{"d_model": 128, "head_dim": 64, "activation": "tanh_gelu", "qk_norm": false, "init": "normal", "init_std_qkv": 0.0815, "init_std_down": 0.00565, "lr": 0.0089, "lr_mult_o": 3.0, "beta1": 0.95, "grad_clip": 1.0, "warmup_steps": 200, "seq_len": 256, "steps": 9075}
Each number is 500 + 50 x the weight over the matrix's rms, rounded and kept within 0 to 999. Layers, rows and columns count from 0. Numbers have three digits each.

# layer 20 attention query, 256x128, rms 0.191, rows 135-191, columns 0-63
503492486460482513443532441485516525568525503494551541493479411445457495590432591485567420568611472544578436502509515411416541415528482499384506494516520631487479504447457476511429552425430540
526475467536468522532496567559564531545563579402591565495514588485509494541552506497629598374590491512477498556453630505569546477487574581417537531461536496491525511585521520509505531608552475
565434508492463456472510482476617426540456568523462582485530548609629466455482462546435501509566530490593576548493423537421405400464550412426413462425484555492404519471481559485506449502514473
467460598495544440602573452580519548535523472509506394556467480454509530539550508468521553525548570505561492529503513480433498515462499425463514524446551451622665476452523550485481458501491481
452508491565567623457569531516492499525448532476447472414487449533449578488550572466437561513448502568512563546555478588557487503531509475414592564530401526487575523461557490470497440488497537
487485574488430487508542563506479488415550559475535481546502405533374429565399522439548490492441562572491426534436480566480502576491461412504501506564530502517575569544564457516543458428497528
474480523514483483472570443466538564492577446471513537467511583576557491443488449549465537470470513479548526533442493518620551419499570525612524574505622450434415509500500527529475516556433489
614425452500526536537527528485419496445506532473487425522491463546538531551540525522528531500558447373473497488457447492524525634421422451497501520462456562548626554489454482478526493485561523
542518476538483458555559502442425435544558534568439539526433509453434401497463557531425553520433502490423504446489521428415439556469497487463557479492366579574537474456431549546465493586490488
514493527444518487437534524516524497534476491506507514528496540414478478608486494478537502499493494413442546467489477465503521559590560523464517515626480569519566482524492543485510476503601479
462583461510445485476458578538589452463492561539428415622513417504482383583554546483433571395579478462456471463400462499501476478394511491461509475594485546467546532511595491439431511498559673
488451542454464449544487531519542509598478428472444519395538486453470519499492534509485571420502454451440454521498471444418496589542510493412496457511504409537547592511468496456503409515473441
459456540476482457508491571461552490434534441438568554475556523482531529519459432539533540500463474533595457575490578602484376465420426455467528451423559459442550410600586393446575551442554495
499462438508498487443537546478633489502484470456524515548506493464439443565561511431530400465435396491542389560504580521496521526588421475520541518424500404473403480528471381551517524597424460
492532608472472660506459429445548474461520505502507519490549561497509450482445486549559398520497528464389520552566539464495475469511455537484507627453468553456412509443528546484433430467406576
505425599490524551598463579399503525495470522495542365496474521520463536511396457512444554529532525478518443480502455465549477426532576486415471462492455508430433536443436478414452433524524508
486496474515577381522456540475592494574452488545529426523507501517557574475415557458509521511574494468497479520598566500440550595503442492523582474522449565519558500430508534508478566500504401
543492519473452461495512517550487427501472523440598496525505621406464455493490492521509493572491568507513478494565562482477501522443425512456445563502428524569453516480499421562449563499531416
535429485536495539572537574529566531465487413500516457603500478496516474572564535415406481471412444466474449541506530561425537451615536461478543460488496533383430472440496577531475501531376519
538530552608514395501574519473550575400466497516464454414416537479507459510422555520538563574555427522479449429537479528327454485378473447536521576524505452456525527392601477515580462486501551
537526560532490439548502511511562487507440515486484537527489493514479476533444592528513408461476481557518562561420457477493562517450491479500463592467576536560486531508548539566468485480511604
583546501574521477416432446495443322515465616552606484448587526458403478481558553452596533608448517555540589445441461474499586580506500500476454445457589504472456534581538442446452500530510421
477502563581430555632434579507495441576549581496467513526586472489567557533385450487433540473496438478430469424426563509528606482475473498465476555519538442569481450589436576478409610480514532
459530574457496604439478469422496517563517538470478534550573451494421530507561412480542491443575426454409522489440483421559539510496587509585560386440542429605501525380406455550501521484514485
462541501571471509549450438496521553482477472427517449509470558525481511582575447493492585473496508558506487452544445473483506543520509461487444540542374519438462484561507486514433479525557495
496503548493519469554476452486430514553452534465369425468482482473556513520450521369489512477464434568466565560538554500478431385461479496472502465463559516605516553456507450531517489497526427
514463486524463504585499476527515504455509557612442434497544445527500463540524581475419426529491505533494537513538548524525588583553492525481478501473436529480629466424548605526435529502383384
523459465389557488516467435582519479484468514516599501450400518505521512435481492433516428526401471451485477666537532533516565410468537592528558489422522465549529461493500479400469540573574496
539480434384433477469590560445524455539478449526556545472486600428487509566477562444552456540485623416582497451521445500587490517525559466407487575509523499521429510433525540461378491406459425
478434459591515484395561576361503520582449590468521474502535426466470438462479562516496540559480506500370468449513553520544481527500508618522589556583412582459526585488507534440629502531512435
412421559488567534538477412494436510585477443365483518558475448488483521564450450487456546539510394479477360499559473552440552558492532506449481563542406500425516440502467522516526538490456439
412417424509527481419521516499373473501566437472517379535474430539414446563473473419465521526463505590484515486437432508487494515502555574482504596509486557575550498504527482443449489522397529
541503539498489440454466421416453538483514431527477478524424491463573494506434387391459524449551528572411442456594469443445562524517524509484401440488497522508484568522486504532587488534428525
443467447469563477463517483469468533529475493414456520558366530416529458594528519476547459517504490422514439429422457523505628486499515526603489417558507583493550571571464559517529512568492428
535477529541484527491520522420433554568464419464488459483427462538381485466485520536515555438599521478522480417577576504510522386616399453568482534466483530476554465567453493520435475529570452
439546586610451627463532461451505467432502527619540518558494452506615585482410551507623514559400494534405456556450546537357516457449533588548501525526442486542474478543489536563437523473464383
417484472501407566499497463465493452585527508511310438514441475506468461530520489515479494415484533505571532459548488424500539557538555481463477402603523583495505417499494506421520479565482423
676394371454510491477488484467437557369475482479560441510432515466532519374475461494458604523503545502554547490503394524445523440501461567488471418542487496437418555512546465500531498550548507
488469485462523519423482392493571580532459457484551442570536471489484550511431491540480539455406556522506558533556492608483554467501512555558580509522429536513481624535504444597534581532442507
461553538506462537499507482487415554446482509471485502540536538447481547485592570557575444456461491559557520521505474478430510540573447525550440447492536470433550417413519461422520519425513583
529456432566569414405577566519504429470521499393413566483479507540528552560508501460387494515450481606521582441498541430553488448466441516444460453597417502464542488542495495621505493489531561
464569470537522553467367474527522486464472516496565521513500505539493520564466503477529519451459510569492513457453478584570565530407522428380504609555461472385478543520489534640573511490522546
504452519591547511546571513499500393439463490511450555545460580537570542467495491521539482367524480460516573553634401457484527593566525433502463571403469609553494461424477457500497506493409544
541526529460544581527592466451503523560544622633559546545490382544522495524577483488549435523496548522513588523570516417549465518469492501459479572489376518481467480452585549505522550419564582
476635506526528622626481494395544556475513599476483447605598388579403499429392485491494457552495498527390463562481518504501561505513521471519531437491473428431424537569433466421566444529544516
433413455522527505450457459457528569472668533490551555493416462551502419461585440487527499564608482510540568494489420473572493567575553496457523488454630444528447437629610546473518566440478548
363544534459454432454501446512558503534472571444465439483510474522525501434650522450575610495630480473511511483492646532551558526582428479475435523497477432441375430482451516546531467482454445
588536532409372495510397508457497425493474552488493472487419511508496540491526418487514532572539536492513530597500573624574447450539519368570593479496519531444486417502556472554462493520469565
515429514576456522456564408493482459504487474609459489531553517447541557555496522490477529471562592548512554456431590507505458457540508550424516551526422542470484441555479508514485633420476517
615442528537462566504365500548390511552552450627456526474536481614487520542531520448550481510570527486622428483467419495415555442505520451454528488493535487558532482438410571511538464451515477
456514470395568503572451514618455570456518455515440540606517461526400604482523451421538545508405389485499507454561506475449551407523580510537489481518536515517489597439438471488486419521499503
531415536526433523533574440519488392390521393445553438528525489556528568473596519475494578405486498428532606520524465423410482544483488465564553541533516392512461476444546448482525532453463389
560507549522435580546441445454403483545556500513458456496527574499513506520609472485513526514390612569443430523445520485532525502425502490479558483544506547419483495460551360546494485511502559
428472493568494531454454420476498530490567468404455475584451499607532439582435461436608527573459451600508587521577472439491486490550497540535461578563553548450528493544460415575484554480507483
449539568600532546538468467466613583470510418440503443439508481418530498491596569494525440473513483594534448580557538440446576461552548449497485478314438452520520413467546461520415525472500655
480502459447583424493405437565494486517472449532430442472484536456417513505570484480590520446492462508514468628637549554509475499556514417596504485555435560535543523509548561477569510593559515
480472474494482445488471484385518547549458556467514469538491407435505496503547459503495439476523428597572536473454519539435437552465458539462412523499525551480569578476500454425427391553487515
# layer 20 attention key, 256x128, rms 0.192, rows 135-191, columns 0-63
474408469541469476472464527460488452524472435537503563502603354491445516587537485567504445576515506464454526513562504523419498524462514442445479566597428546577598515406494546462499486482487491
462504583494431468524582561576515530411625517488481489581493483456594563566550513558517508584603508483479387458461602510595535422576533455492490501452479443512477434609470478481516504568476464
594539503460425522494535451440586454593509482601506507519477622513559402531473553461482535542577531522579595438475552448382480518558541407508568397404537580483494553478463585516456507435469361
538457515523549422458556471541512562562573478526420465479505529509536399542559436484484535492501461476525436450547496494477541540483542420495563493471500527532600404517501514480470468569493498
563615497543577440489568463502488489439513462468419484456499612437486589472465590480454451394473410615545499541472571543520498583487530544512537500505495519508586485456541529447507552612512485
404532389478505505594499565473455582452498566524500524439596460441462504484536467567448458543388451472557549449470431453545446531503464423500461534474479462523516483460390427478443513450483569
547428577445493520477514426408490486439539482426541536451517497446546585548508489452525463500486576568519497460471524479522477522574512463541477568449544549422389498418448565526504457439444450
485462415607515548553488533446431596507509535502460477484463505513486430445600538586539500520490518492568517499492409510478488579455483500574559469520555451522440571576529457492494581471523548
466497545594614444481530463532485502518476466600481469571487507487556458505501473575391537486430534567523540464497464451433556477446450462494457487556513545582453495483518504528520514589508550
517446499478535500525583509516535549499532506490471575492473504448498491565553523506540540485447476500451463453550436548451501484530526510514502548523514451572484435573570562467558489471482568
519548439559515418461455420543593502475465496529496491532515496481515535513459513451477442364478522528530417478393522559430420576474573497556471439652518434515465426521495505388451495422514488
498464492555457489500455608545512600505462517485465609421552437450478522486440469509425529497477487436571503430564453505429553543463445521481511399494565433504515486547473508468536421459552544
511590498479475431529490584445534472456483543422451503528510569442448563424578409565531500547422519483520443522486547469483502477500473455569528562449542550512571469597442454510454483460560515
431517516561479461405477539460486454501381479445511571488426451578526567461484523533511573460437453411531421462570583472518543524522440532537529509536537524577568488474477537540525391513400541
531510535449502549434523472426404468518505402551491526566494598522628552511575537514508509490556518510495589533450435473436579444543447460440477574496422450426504481571579463424488401435460445
486488568463483533474412499465568528447455429576491479427519562509466502514420414562506456516422516549488519496531472448509447546500536518478424453427377505482458554431556501438528482493530490
510458488519584466452544429455513547533467460465537376504524506444486525446498449516499434520554539516507415469592474473498634496553456505480614472503464503507580445495473457492559530444510465
517562468499592479471505402507483516480600400586502553548439549538476494501483496503499589579547474463488480453468558456458481516557440551427539494512502479616469507573438548469466498543509537
544437605538494508534556536457631447448516473442501521540478485456503464460491491548450462478463474465608416549521490521527451522532431555517354425525516509560407535387516482520476439515483534
470483525429500522535526427403486533436430501448405427367527502487486474416571526576531565507514522496601490544563423393372441539513476465489554520499440479561580550324479518488472471484578553
506444401464455499540519504456509511439484619535486525435496504578528543536580566561497454463505528477499540565486456430508492534416515477477617561504464531522491525515518559529502428510418531
545505450534356483410367570526487439512592501533437510481565487518447494479572429480510474588464545556485532468454417430499515510547521510423482533480591442486461528555521462533470560566498624
500476541475463557584477557460502523478580618530462486502605504492514606479455396441472405425560550493412478444533510538549624466532463482404489508566477473555434553518401471571511512582487444
437529567555539566474513551539484534508412451490471514586463489628593566557421474484466501459539467497469569431532531478522568539425544500504469513471518416561471485489496458544509532487545508
398637539489475481530389434507484555436521461459492497448497471498471528529530381590458503461548531577594493501463377590532498532496417484425496517578478489450469520531576434476505447515492510
508579508492589471523494496486484425486502544501419455452407507447463434490555530385457499396528504566542544502587598476476449456513492479570541475472413430591539538365465518506484570510481387
574516441605537520506486502494546557541455494547537415465582449524398377530507493585447397461549472475547551482546461523517520511528426475408439508528538476415481497526629517535526487494452409
531421501495531540565481462510493460478523469427670491514536500427478427484460525464493506558475470540445517653441432498445466548572618578468525558408483483569564482500525541536453541486525460
435464503511450387498566508487535480480519344537549531445411550444502465482422500484525449510488558470528549468510572542479558568461477435463457566468515529518421600543507518546483501501498586
436512551617547580508546545411555594500371485452533397432606470485420517448392555563498398565549535595493522508485595469504452390491469519418574422537524504517488408428467528463469510521518506
360487525516579501513405466422536452591449497454430478456488465450470477441425457572490541531496462521499400462528507554533472416511527579447488569576484418506493507485453499528558412570424453
377415471500510516444480530518428519465524416428502448548468455442477491502516459449534512522433539520574431500540531475525451371507570486499524559535500544512537460475488521489514636508429576
486603570553549469536554552512486544534510513447556499503504472525514422408444419561513474547571628514531466474560446517464455455490535502542509479524505447485547546553576552501465578445573449
446390464525568469452451495522485465584578542452576603467408364502526470530456452484517503522506517556507491508570520521500574478514552601540483515524570509484527537490564510446489532462497514
490457512552582389494580464504441493491513421469532550420411479379430621508579514591443480467529571508445491435496606491535487515485433459496490452424434481397561498543529495567433581575540489
476562528612483611480454448530483542555545509517607460585623466489588528503443602576568541488501571516504490541523458437463564435574480561415486541590465506518557407509520552525388512553557471
463543516570443484528458462433494574537531503507467522482478439476485499476539501408512489452501486483464501503489539547391424460546550568443562486433615578444490443481599417442580521487465438
633443461464443521479468479401472497394484546534557527460531484433511443433499415443533524540461511564545427406529387555519459429530501554520419464631517571459492422481498482432463538535465479
487515471403493507458534430429453574505483517526580560489533504602517643520458454509459489482359497565561507503474452520502461482572481534522505588454452437514571512536616514475541500523489394
551504533439465486518535524619522425490523496470494591546471526590511525457628577510580537427463552451470505504449401621515492465579484527530461525527465470485511515538537366485486516492560520
524523406482497510310568485503514478484503484449505428460486508540497551477561522497571474449437507532553570478543585502489558464464532498552416519560466500550485538477495475583519431588515425
456542435495529523484414430443533415443451551471482510535594450447593533485415502523553447446539396504528444461449567487618576582442522564462544610526415535453515456533473503565540532522435589
579511493586477503493483434463438499508526480492384444526488545504514507490514606509487473451571506445521467467552403488468542537543534506569461610430546557483496615421510536507531556440386439
504587514539389484521582542532520444570546488540568471547550480522551515517432511570489428444535506546424572464438437539501535484447482507543472538492441594529575499518585480516431548455489446
430578513499465527560489490509551452592530399554429548560611512568500567444372553630512485468492562525446617487587513411576525489497523514488591461572537388484425473504462526421549582559447569
540414555391330548586526501432427475473544506366552512590445447423555426538458523512543568463530539517494460476409513577480524486505540488559533523529540493542451541549485551524570454454391551
463594504548435472420450572508476452554394547522416494463442403475487482492554504390514620366622572450572479482444573504551502434510520507471477517498561507426542406517498544514591406437487461
512527527384498377460386539458479478539445535567526484465493555502504489539594507417496502503440572481526550471395545447533542596555521317559462497467512476435535483524541512473509579626530549
558507439510488521421573508540529519535427515574463536456522416590518508500531529506454429500507530465561523464540569639487577470550480406538509556486495534437616467531511572502393612515529465
464392523589440526548416473480494484476458523475462484485418461514486459503552467456467400381492431543487547489370524517432515614453549450431528396524505524463504547486477521616487621519513517
452521530435458511497412547587430480492534476421503510470431574456442593554492536442532478473485380419429468447474533509497447508431600495505477514463439446570511548482481464453603534480519487
416504471596540421447519460465473540431529455418466512583454445487555519458578499454493527348514524476591504476618372450437463506468523462451439582422554450439486446433538514477480407401587476
523532494534581503482467506461498468516515470486457462482590591573532495380614540498451526589524491584549484431409558562502506532507520461540551420570497506435429491509636446504501489530507437
468564486470537634441492422470491557533576529431501501530509495508427501594542449531566457489506488511582473452506503480547514451506511533559506575624506552517469409374557558482486521481545596
473489528482411512584529554513479530483498511556468413472545435495498531522606578448568558469478492528451551605513545474450581522514514415490477617553372505491516407524526421495498407497519481
501579480488534478513424389559433479582509539432524471483532427459548550466520505480436492513531445553446438585535507520407523522505482514558527440412402415461574466475515445477511533543500473
458510588584426515427401517505541551529489476504498527504539535516446570493594475487563430538568568516528477431548441464577365429513433528455590552618583516570552492573447434414428556570475529
# layer 20 attention value, 256x128, rms 0.187, rows 128-177, columns 0-63
480466533505446505400506526440508455526444525498572483506473467521483445542490498546498554402573451516512456486523459512486543513511577453453512500561539437501465528501562479487446544540541472
500531481507489490486557541531489495449502584473470431523482471475494527545393480520580485460407515451429556442543459607389587483495501457578518603454487400411451436544481464518618411474551483
458459489499551477444495568539500419453624409457501428406581437476576396467525465576504565536485492531479522557516493542535459443495515502462505518537465515507468528546473453550598427529463443
408536500490459512509424546488502553530471472542528466456519512501527397515472491624497509504563456391452482538462446502526516536545473499585511467506462554616601552461539512569520523437568471
484488521498564514584485450563392538543525444609473415516446416565460469505587511489518635561433501543475603518449562488495545508500496565509596463517471552469630446488499490463510445484445501
509481531571485411541514529541549429484465473567500558448520476460523529529503429393430371416491511470511547519455424458486535453580449473531514560492494494486495556441505511510551446529385556
536489476442590450527530506461504475559510487586446497543541459492556403571468448533506534532422503487468515451474487526510520540467558446533593480513528469491495623542600453596538494493613488
579465446519543569545490515465410485428498409566390515588499449546513485542493530483463522471445621419500507521487477575458508509505456545424481570528442424571534578502416409515469415529570426
576489505555472475485536520610400471453445605535528504490463463514442457486542437514459459458491452471459495555524409504510572445490463454631442509511457541535423392442508568475602425501595416
482408518509416502502545525563615592444523486416514461464580595631558515442507488499531485524581523536484443434426535499521442595463509563492440480406541391431503486499554420371459470398459554
536498543494523572425516506500517540577513520533515468472506555326475436587464475542485466418527556467561468415543530562485531518391523548507526557438518470518418534547508489571479514537489509
421538531533526475422476448632491494459475434535573512501565520433441450494547475570518524484574497519536433451549452486526534607487436442496496486551525566537502497544556505425589399469450466
476428535536592546478503506475408428594510399538469533538512511475575450504553442477530385427494516628482548578464536543526558544469471484490503474496485401489547518442478526486534349557605489
507497530513545522516496485565404480468436492477483597455522558467578466517522530401487562415537533551498552484479499488486501551476445627505502461512539542547500425450596483512433555444495561
519451486471541472491493426490365536537471524461486513491485399515621514522487510434521483498468507463428503408467546542584499410518537445498531604500519502541473562486575395437424477471494589
398554510413520515440551433561392479530620483550460506462449554412504535450433532474451484537508575463491513522465497545442548404440443571433562418481518528483494533451539531515590525515542494
569562407526559487542461572559457522590493488431558560480512417450457524462516495506543588485530512477510438550579443518485473514473467395497554554562519568513518467546509562508517433467413571
651563401483468538506425490462430542559473464529500532392513536442495477562561482504469499449536605446481512498476599467512486561465530509521507452500555619548462516523502459512519512523589418
524510541600522539536458480427647531462545515433608478591347497460507453454510502528482455467608406542472585429486528494528579504537440508552549472492483496540585488460467414459484510441468520
513584514487477498529483531554424485565555450499490540388496458504511504464467555485359417466482495543514463497448534530468571479461457566530440507525497525497496457593459557486468486541518520
434521410584465488440540452493500543489517443457539456521456443428482454527477511561476467506504397554478498513545541519540531440503452495504483517474482505411537521392619479451555491459560498
558577590464530417583493474423564440448450544501467492645601463481509582451463468482551450450539533554439546515498486560510602453515509477543450611522568418474566404577553537540580539532362500
474506524426533525444515486551506505558531554589400559626506448520471530418500484563462452549466511379445523470589561507565542512449591452430484528597405572507425407603512522537452478517476515
550433536474475447434413550553492476458475469550431445540507486503424438465450540528427526486448505506495509457519499558510588527466494440536488571494497548443449470517500453486581563440506530
558573522542477560487512531436459580518563574516416522528523480535484480440488523411449531569569479491515355555444553416534481589530457484497481591465538486530455519537539559577461536475470532
488460499553428450525545536455549372441585498444478571461486406479629484526479498517471476398553470555493592434445575532514516520506562500512513475578574379426483525499528372490522537471393504
552512456541493483497527446537564569492483538435457542504491478435551521441452509510428487512450452557488527452419473394522494561457487457422524496550465483574561440537592481460473483465550527
538525413486484478548472444498516468457483498503490454501545517552495427499486515545486549502489458472459521501431488472583451438494651482465528510504512563473507515551532421490552408510496369
589449543591501599617541452515435413587425486508529488494493466510464467577500568563576483437543456513500463430559509440520479492572587548434454490534485510454447490376508509558471507442578455
516578478480467527543527535449489473508516505516480480564465564520460513535446533513587440530564433502457444476515520576463509532563515433518449570562557518524529559463494575589562483460528474
510450551552386561424569489546587490509579490495523506546476488517485556431434436461497501557456413506582469497573482505391484526501396517472479490490495450539418533453480434452553502478549446
548491438462460550504570477452493437473410551548536453571478502498510467555509442463407626483450521477517504524583531540513433494541472506530436510528590537432489471499508482531526432532487553
506402510416555468479504397585546501497505473439588498548607410499588337485499473497516472393536555460471477496476524521469469571567412474554576580615530497518518460574492447514510436565489513
556477488471510569426495483496507567437453536562429453576503483490508520576562521439577544560631556516478582511529546466380434513501434558494541569408533505506558531570546500537518544562519525
478463540556510507394523492540478562473496460533512473595506484422473597444450487510456508482527558402528522569480498553542563549554599487479473471507523601519567536425504426417537424585540529
566464477465462484491538488444527539559545469394552422623503463444466510401503595496497574488485532560468453464429524485501512552428501527431539493492444584534488545507473532420480508457467510
500483565456498525556479461445498494430515536495451502501518511451482578507504509468420430539497533481491479441477514428473522543557462523500582555478546477483494465529545489529411545498453479
443491560453546471437472511533489471432446511488475618541517544479494522521534513538494597478453558540520535595468528482520564498601474435499517530485512479445549620411432524495486441498516542
441504504476416508567606551469496611504495592551476526599442492467506501566622500494587535507539504636551471526455480546590550492513463549465512541490499538490505495410540564475493515535437444
580574540509502461494544512466504433417552478495537524514547529432610511434450472520507465411501562543519452425542536527542564519552533479470460397521506584542426460509454531499444474417491516
557534516505527564519414668535451432470404523463521586555575452529477531574576468491454517413479510546405496455537523425508468496514572476550514527447500619523457506476682459459432486526480386
397519505473477500486502506477461390571481458472484460446523544475484427521519521507545469403499574572452483478512487500410448439492439419467479573505534489550426538516457495526532622455523572
377451417489496537527428631447487447509576497560544532439469522541548526496504461556611524537522457461454587459603509461471462394483562486465475453488423491526481412507517487418482539382488476
486473514531533487496545600542505483522552456479461629483478490546575576572481537513463532430526502500504469511528505498479441521526412511484525479538552667529499596550538513511579616478557573
571620418534404428465400471484579572422522453525444481411516395534427525558541477431513505560430468507461456453598544502635460559519500508523521601548522519545495502564470504553423508483461418
502396527454472523455461629427470486515578491565544543562545517488477524520471505496427497512552466515511370542505521415626532450506476492595485520598462520537566493540514628491553531522471601
538580509492566438546508414525520498425534368490543474454528571397475464491511597530492415445436470420447493448468514476544534468504488532429504471554463508469560549475500499479582441553496454
389533502376464480504420476506496454519407515545499455453500578487561529469478514553591426497582456519486515502520503424485558441592533555476407430484525574493495541472479514555417436514544485
581501441544619505536440573528463425574424495446399505467536538584508537517564424505451432531479510448551452473474484499489585601548421526517400534527468473487589485506552537449445516549500528
503499538530491421506423509575532503479405469503507478552546486441526540533569514622517520542534496450564596539604585496469444528467510438469456497521502451473501532537544469491440553561444482
# layer 20 attention output (transposed), 256x128, rms 0.333, rows 128-177, columns 0-63
492555466535524560590529501511550549487482455559508518483624537479584519466538544521430564438520520496514446518467534420486569473563538543448444499498487517538515454471511484517517500483539554
568537639460487533530521556439482411557563446558547614486443535498555525465536515513432570491571511518512513528448574570578519568419496496531544550542451540441507527473531519521475511560503608
485555522474527498438582551559561595514493469543397477571533537533455486447520567518453497485473512498536553422530524484506546477485466499441493496438585548523526445534492624537479563588446400
529524542524511478414479477467494536537522593512473507529482521477500566437480480579530472534514522497532476393544531418545561435499541530487480460591515522469521521566531428548529456471486363
491443458517373521463468526507502565513422579596496607528451519548442544436413474526539465494569544505589487484520560490549569573515411481458460486442580482479574557499495465541491551515469480
485545454552533508571459476490476502515363532564499524486520576505416417586541529496559403558470395517481516532584509553512416432420447569492524426504517380488471545469458456469487475476496599
524403479532471500530442478583557552544476477493456554531563470465467572472540513513517464577519492495455483480611623549535495544447544561454488561584453470430572474553507528510462409496417583
402427536435444502501479542605523456589597525440463532511536576511452456453452483463519450584486454554334454549493536589531517507386478456584360465583520469480531579499485446472525466444391480
484525545456517441502523511344498526612509493512467620542491515488558441482536590493504513532482601530506540442478521477587469480474461495507541544423524503489492519492519518461500477436500474
464531407464491484494582447565419390476568519562459552504456497312546513529514555535474484457462526561474523412443510504504538595527516546521448488448549551598558517453564506463579512603584562
566561606506464490508473464511539487486544489486516544449596572501456582477596536536447525489485458509429528467548482485489484454558534523479468522538409453500543415536488507579541429597576576
495610616448461501579544403514519370546498492450394562497483522540491460519515501514530512549473513422529537496457454512557423536456554526536479488427498579508507579547504451566525475479587467
464589536489507446426483589546487531455560576476429641575551489594397523450470510521399544614459486472524457463433545479463480487499522475487417502465587539498559494541450456530502494469491530
523477546407507510409526484470477462483508556522536522563506493513553485577427400498430511573569515492495473415387421564543553518549534438486469463429489523585461555536459498530439518522577395
484460470413568467515470577449506550487520515477461546539436467497419514577553553500507480515488478531569532459486498494528505562445506508591548523518452462411531478457491546548590556525447439
547443558476416475546518512509630525435398451401500437434502502483470470435589467541548441471472535445589467497524497543521480445587476464491535545381464531472564402548539469484454492461518492
471516509567506537560580462466650462449536427551496486416533436480478490592417563591424496496481511484459585441538585519565530588505464575566496437496570492496480599545491453528550434532520456
476471668498476433503450481493486530562545439497527470525597455431441609460453544491603472564474535579506449606484577476547445528514475473488513529423433448524511547562481535485428421546512569
434581514523516433424460461547480457535474500568542486552568499456485509507453497408498539464534519567597524502485488525437465424482540491488541500590476576525450481412503438485451513472514342
472499541425456502508433521455562606523548464533463494469529496484513494536578553503586385560426564485613554565475457436540487531523514434489461477370470497556445522547582492468498489435492523
529583529426563468553522547586619512529408573598559525454498610439499474517449507555478470423478585447542462459499540548433446505463517554494572440526536508455530533489565482498584488398436503
512457499529542594481452566414487397526551454545581418462495504541549457499600538450447482539483426543547492551523507602504457482513596451528541539468459580465474535579475471474477434455594450
441530468535523465493557602397538582465458488403450496393488406559469492411468459506466535461578435547536478577515394545512625530517491464577496534597459484448498500549454504568516495477563537
445532541425453583502574481454462466474444529521425427400549467479588502481534498529489464535593498504494522547493513553484491530506547523459486460493471483466505523477496518468440460493469566
484480502488512441520389558495523481476498492466460466441530512481455426513521401500447471535493496516475510491485465497420543568470534483442486462522429482458450518523480516474503389586463564
525556420546564499538425489577469552479543439575487438539585484470500488521574559535506557556541480484573596433503503554547560578573570478456477528399492615587540447509556548495459542551537595
433509500523434463495384551411518511506525547513568541420480570482446474522579547437651455483515686437478498395476553546451516531474523504535562582610515601453409494526536500532389426528536454
522512503450567490519514480585485618509632504501491482552446514500428519558530458543500574537521531455499421461511532565452577454468476499461457576557483426531484574515502596488509472539522481
499543489415549458541472480445458548509624457546598469481511567554521573451537478529449615521471515441489524514505590477498420541420434455521510475544503531630560461510477386467528397517455533
574541569535591537509537502530578447636571421532419457477498530484555565489581484528437589529478494547610540543488461523496481516491490476539522528491484476482454464532499449490523491476472488
447570453506501472468436580464427433521436462530501458504510461521541489434472452560513534419586563409458494488525493471488507437449485509491558446501491595407476462422606499490470483522520473
523500410501492540504514438637572445490569460428470431491468508473465549491523535542509520471501490477401495507486494574478550476443526486392627521453453400438530548475422547499443451537494446
498500530499470551500508576557472573540562582555489512532485579494441601530500610488529438507452448498555528478422472464582525498488480407581529480522482634403581506388567602547520431508538489
518410498475429525521563499588545459509525518472558575513506540401498490443462456421461439511486439531481486623525492508449510428481441481476498490582439542517528502411457533416431448524496542
463617533494412458529527622607484483609506578574466436498472542535443511441492510498552492436487487477544421498567554511494479492573465519511524420491563463513564483515510502544546581434502465
433445465478573451539451496473455494411424538514425547462435474483542545416553479497464534416511503513440543443436583451464533506537517450561542457522488502491514434409470491527526511476545487
472459539548506536507455463567492445430487501584515468561498569534520457447456476527586519510486505495520468554487492479445472471533556482495461496559420504498496479530495425505560444600531575
533450519574480497520525630596509530462498503449464490505476487525441529478573531464519432462669514535460512486471554547515556487452495467558514465458518477495521469480504484538540498553483604
524530379490673431474490531454553452557468527530437557525465624551456498411499509501433510465484564442570512438512505501435466605523449461471516535498476493481573476546412500439501543474520573
400498522491503463525526558529456460495407474470402437499593537468499560510560538423448518487478543509446546491454444586577503509561509476468561494470456494588528558568448525529487480506498448
441520532416542477471569492480500563466566594530465561572545480422520501542582480419538572518490579501536529534494479579509532486508494499531490495509510385573568521523434502485510485540580597
475472478511503583456492461415548568440533521507513479439518446498560517516516450507529541589445523445463555496484509435517528442556493571517508516511430516448510422493465536498500498515477464
497529522480433458445541416416409505516403381511468508565439481403512476539515468523546531471546492440561470560520495476524496512522543530441474465489525563502547499521493458573503559589471383
552530418462523547560529494430531521534530425528511474463555424465447521488497525477506487595501443490605611496427474487485539552459425460497471404434462462541488482500462496440393402516478464
484534633502583544549543547497538431606522539565534414502526523499549525557377486517513553499480458478539509537509395525535491469544515480534388538561521423451422600557553533476500514526496551
525524484449478564327477436458517518484532591484472424462590426525403420445580601486399468503464520444520568529480481479395520504563633509449494468547424557456518413510577473538610485552464373
568521595491477551575558590518498508453483498601487534472491604548478568432491479450628490515481541590425525497490510536490428451459540424564440465480569434524480512535517482540550478502543526
544455479483524459511536541557505608527513511498437500558499480418508553519528511595533504484516525408533442513568460491494515500433538462444527504530449506523508466510568521485542510502463438
430531590542525475447475506486498507475507544587534522396566445543492476530447626399558483510536436646456456565506463482551393564499519531485438423485566536512526622542441472482426485409537573
485518424579448523449564547575550482543509472482504550508535515463586471476428532559544487486518497594359511521568398493462488604404519530562544433501519532534433520569490478601586473446546493